python train.py --num_attention_heads=2 --attn_scale=0.125 --bias="none" --tie_word_embeddings=false --init_std_o=0.0519 --max_grad_norm=1.0 --schedule="wsd" --doc_mask=true --dataset="wikipedia_en"
Each number is 500 + 40 x the weight over its row's rms, rounded and kept within 0 to 999. Layers, rows and columns count from 0. Numbers have three digits each. The size before them is the row's rms in percent of the matrix's.

# layer 5 MLP gate, 320x128, rms 0.313, rows 304-319, columns 0-63
096:460477469523464517589445506423504502525522482531440482449395477462473486493551511504490567533561524541545511503492481459602458605521475442440543466468515480481490479432518521489562535505470539
097:469433504454447493480489528436496467520494492550499544492477515527513523525618570491508502462521459460447562525509441501564460579550545389459488536484482491503493534451442509453580515473529527
090:469499424425477493578503471545498551522559504496428472534522533464511495488489423467528491567455432550507479437550545554558519499541483522497488535521464459515419498477451476480533421437539525
094:512545527527484540489429546568458488483545456527458496536474495432518412496483474475482499461498488495459531589528448407616524533456504512500549534501567544438518531523567564428474522522442522
097:531573463549467512571461427497491441488510474498531544498477550527490590516516508463522487510463404447528567443434525556515509473516477478478533515440529516536498432485499479397510492523523485
112:527542514503472506534482547477494463434486476487485417469524545479469449548542520473493533462554566478512599461507469441501485479458533535474445496436489570501505539447512487481456471400457546
099:456486524508529479462459441546507447529493551566526454533470532466536446491426480508441514486510557408459509538494505541452503480462465477465549509500542523536523468521526506480505554526560483
089:493488452477515480534489599468532507504521499602493430546524541500566563545443491488489556416451518460554517439486491470506470431460466494600497445511487449498529453580515490509497543448480521
102:496492465496521551545483586526585489613455468520462471540493540524483564473506485479515562496493474463481433473537505512420601501451467540551541445476528566525520528526537467489529489459522418
115:578465440511506481499485556503501505550456555505526452567466475527501557540498558514532510513543541503455499475455470505613562489488462527485502561473502489612533513511532604515536499445466497
097:451545481552410500502466466465507493557501501493499516597596556491559543492520485516502442497481488516445540549551516466471512537527533457505519532562511521493544533517548414498506550549485510
101:477434516417444528541543498559484503515540461488481454501488551504465489457472475505492495500453413547507529467538541533429505562564531408473444494521502531426484452516536506467483471545566431
092:459573509493495517552515510538504463494445582523505483442487477551400474483520486525476510504531477511471477467423452437520506463533541535583505494500482548390513528546472533515547536497505521
104:421526501509538560589489469464440514512554536488502511467494518560557529551485552519528532431475511440479484488534485564437521544445504473520481488403541563539466551483534533561472502558488548
101:455427459514475543532504514500503437480527480451536510474449439534463482459514446547494534526476464536565509424491532497459486550516537493498551573548482493521591438474555475439528456526519513
092:475481479514531443502479495522532516556518548487452461509463493498422519525433504446435485504520470491520549401472507520466463516540493528521473499466544513450490511539509514476477416599497495
# layer 5 MLP up, 320x128, rms 0.32, rows 304-319, columns 0-63
100:482481551420457528472494529538568493529489494450484452494472527473424404462459497466545516433547513574510546451489493454542510537507462491505487429517482534432514496530530578533512507456543541
098:408497468524527496454521513426548427385469441514435516470525477539513514532423490514478550432470468460589508497516482513506470548468577455502559433534529493469523519483491483494531476507542501
100:521495544473538522542499584510495478507513515423434453596491479503525487562461540550413474574527428465495491498484500551502480511470541574509554556565491542461374506514517451491531480518537545
096:444501466511529487551518445508468450528495486462474466540546567467503397532495626439553517498504485473479599491499524444577518418469492436515512546480531415467482474495531444512523542502520474
105:538528418495527564547421456549472514471530447484499509501541481531483502522528489546453467537461531426501427519489501531494428503502381471451505452509494473600541468512491497464521491468496518
100:486536477517485521505429518471483469506470485464506450518541516546538466486474473472470547491571454493480520484500509453515548490406572502534465487488466510475448506577559535475451512517439481
088:502509536493528549537495497530460446493514480412493566515479572513496523539505492525542418433535459451503474485411517495467448516507546473479473512506466557544426573587542576496544516473490494
095:490471490491464574526546486500444498517524507483447598530517472532437464500454472523457460570470498471492479545503595509514509520514529474452515473481533528460454443528514509535524516563495511
100:514486444417486475460539522509604565524492471481491399543546459453508478460481489449502519541511490475540511502546519549374553471475469540427514497489562521478544549516536513455504515485561525
111:528520509515479497494486555541484453520396503549474472524488442488495499501527458476523530531545506533442436584464506502561534523468489524507482513452498512508531428535470565499498472401472446
093:463505451499462513473488430430565538569445520531518476499414477471503513518511469555467544484523582513478514491481488507443454472499491470453524492502492500548477487487479595565520454519446501
095:580602488553532490517473517501475485486500489520500505491559486505499499478484507504544506460568549522441462544457569464485469414447510561521544514514534422528487471475517497548492514458451580
093:503543502514490542521482460541499494501456528488481525484506551418489429519488443426461496450468537465457463527432514505539441507516475519467482483458467584501432526551528520537550504413590525
102:560526505479561419410492412546481446555487508537495483543505413523532508426401531524502498529443461441506484496489578567470482492508507423499572534555470515474469554426495515455460537465479484
110:508498546512582488526490452403461537605466509553548525549465492431483507486533501498492459459521474424467507528491506521495542517405489501507456500494458493430482498502493402515428557473381502
094:499480480448512469476483535427529438577432460509515531505486465490435467476486523490489553502520427507489525500551555498469491535529518559461437523505514439476473504582515422469498476506509512
# layer 5 MLP down (transposed), 320x128, rms 0.302, rows 304-319, columns 0-63
096:532425474433527444525469517419499490513452492444424494514510450493556511529518496473489494517456565535514459479472514459416477472531488533484504550480470540564408453514432400440531534478463568
100:530493550527490524458489482580514484511569508549581483485471496467496520485481525449442414494567509502498581495503551559451549501499518578443422581482480469455467525458540490479500497505460459
100:470499453513483499475519530463502434471516515609523482470483490493503547448526495449403507464453465476472501602536479476494500470538467485443524435548522472501583493564511526504428597477502468
091:485509462491419429457520504487531535536499535540583506499474498488535515488509402547432473530422520540558428483486473551406517444526483464455501485476480564509562525499483558483465589464487503
097:501493493540521469538551492450516461501521479507567502526564569499552565483469472436489458496418488451458543463496480580479496453477592518482558576472537527423432470508506464498470496485542479
105:516461519467461492495545516570471610506544491496530563532402495461448554452504524539504463529408457513516428517528505539462496471533474459523623525535525444526541487477509444486518415513559469
087:489459460474459517471529512506452448505565531521417508555491517449491576452545441434411539497543495489471490421528485373476543521486423490552488467485453512439564444490461499533504512524469484
094:490522527503521488602482478509521525504503499497479422532504584507467469573486489510575451508538440522549487481572462464538476341503504577470459509497488508497542499422481483518475443439529485
098:509429591518526485484468520537457498482535444536534495455498503453503488526518497541538490508430406494497538545495472454507546447538490497496495479515484480471490478471514516553450514518502525
118:541510527537488425482514509438500505511504461486544474458524471596536470571485397511581459524472465445595526559511443518499567501509519485473463543521531452427480548448468497468450493508461563
100:524536618485508483543515494486502504462520419530520433443554531450465451529458521453541435529475485499469487527551462519490506563488544474485460469491494522476485486506513503598526461471480487
092:441411482490473524481450461505507453550542574467516472522468474507467490486516499493520542540500475524545490486457507538477496533547460534548481474461504542435512437489410510496547466542576494
099:531523464444478466518457543458472469507493473463538501544523505487500491469507590502495468503485533515515562456518488547461514494482477434525477527534459554487484563471479531560499577458552489
098:519529516467518510553501571499539501542461503556537551476570549537506537498497491507523544491534459521468534487547523538593490485622465497458408446478504492424479468525483493510536510470502495
111:527444518536597423433493539510482554496546479490417557543534535436458526559552484493510506533514488399460493463523459587535463494415495513544517485475541488425497519516522525522464502531490471
096:476442589534490477485526531445471496476530537457542548509481521518488495526500554424460549504495494497569459524517454606480519491546454448474505510521453500488486484507496513529517535448447521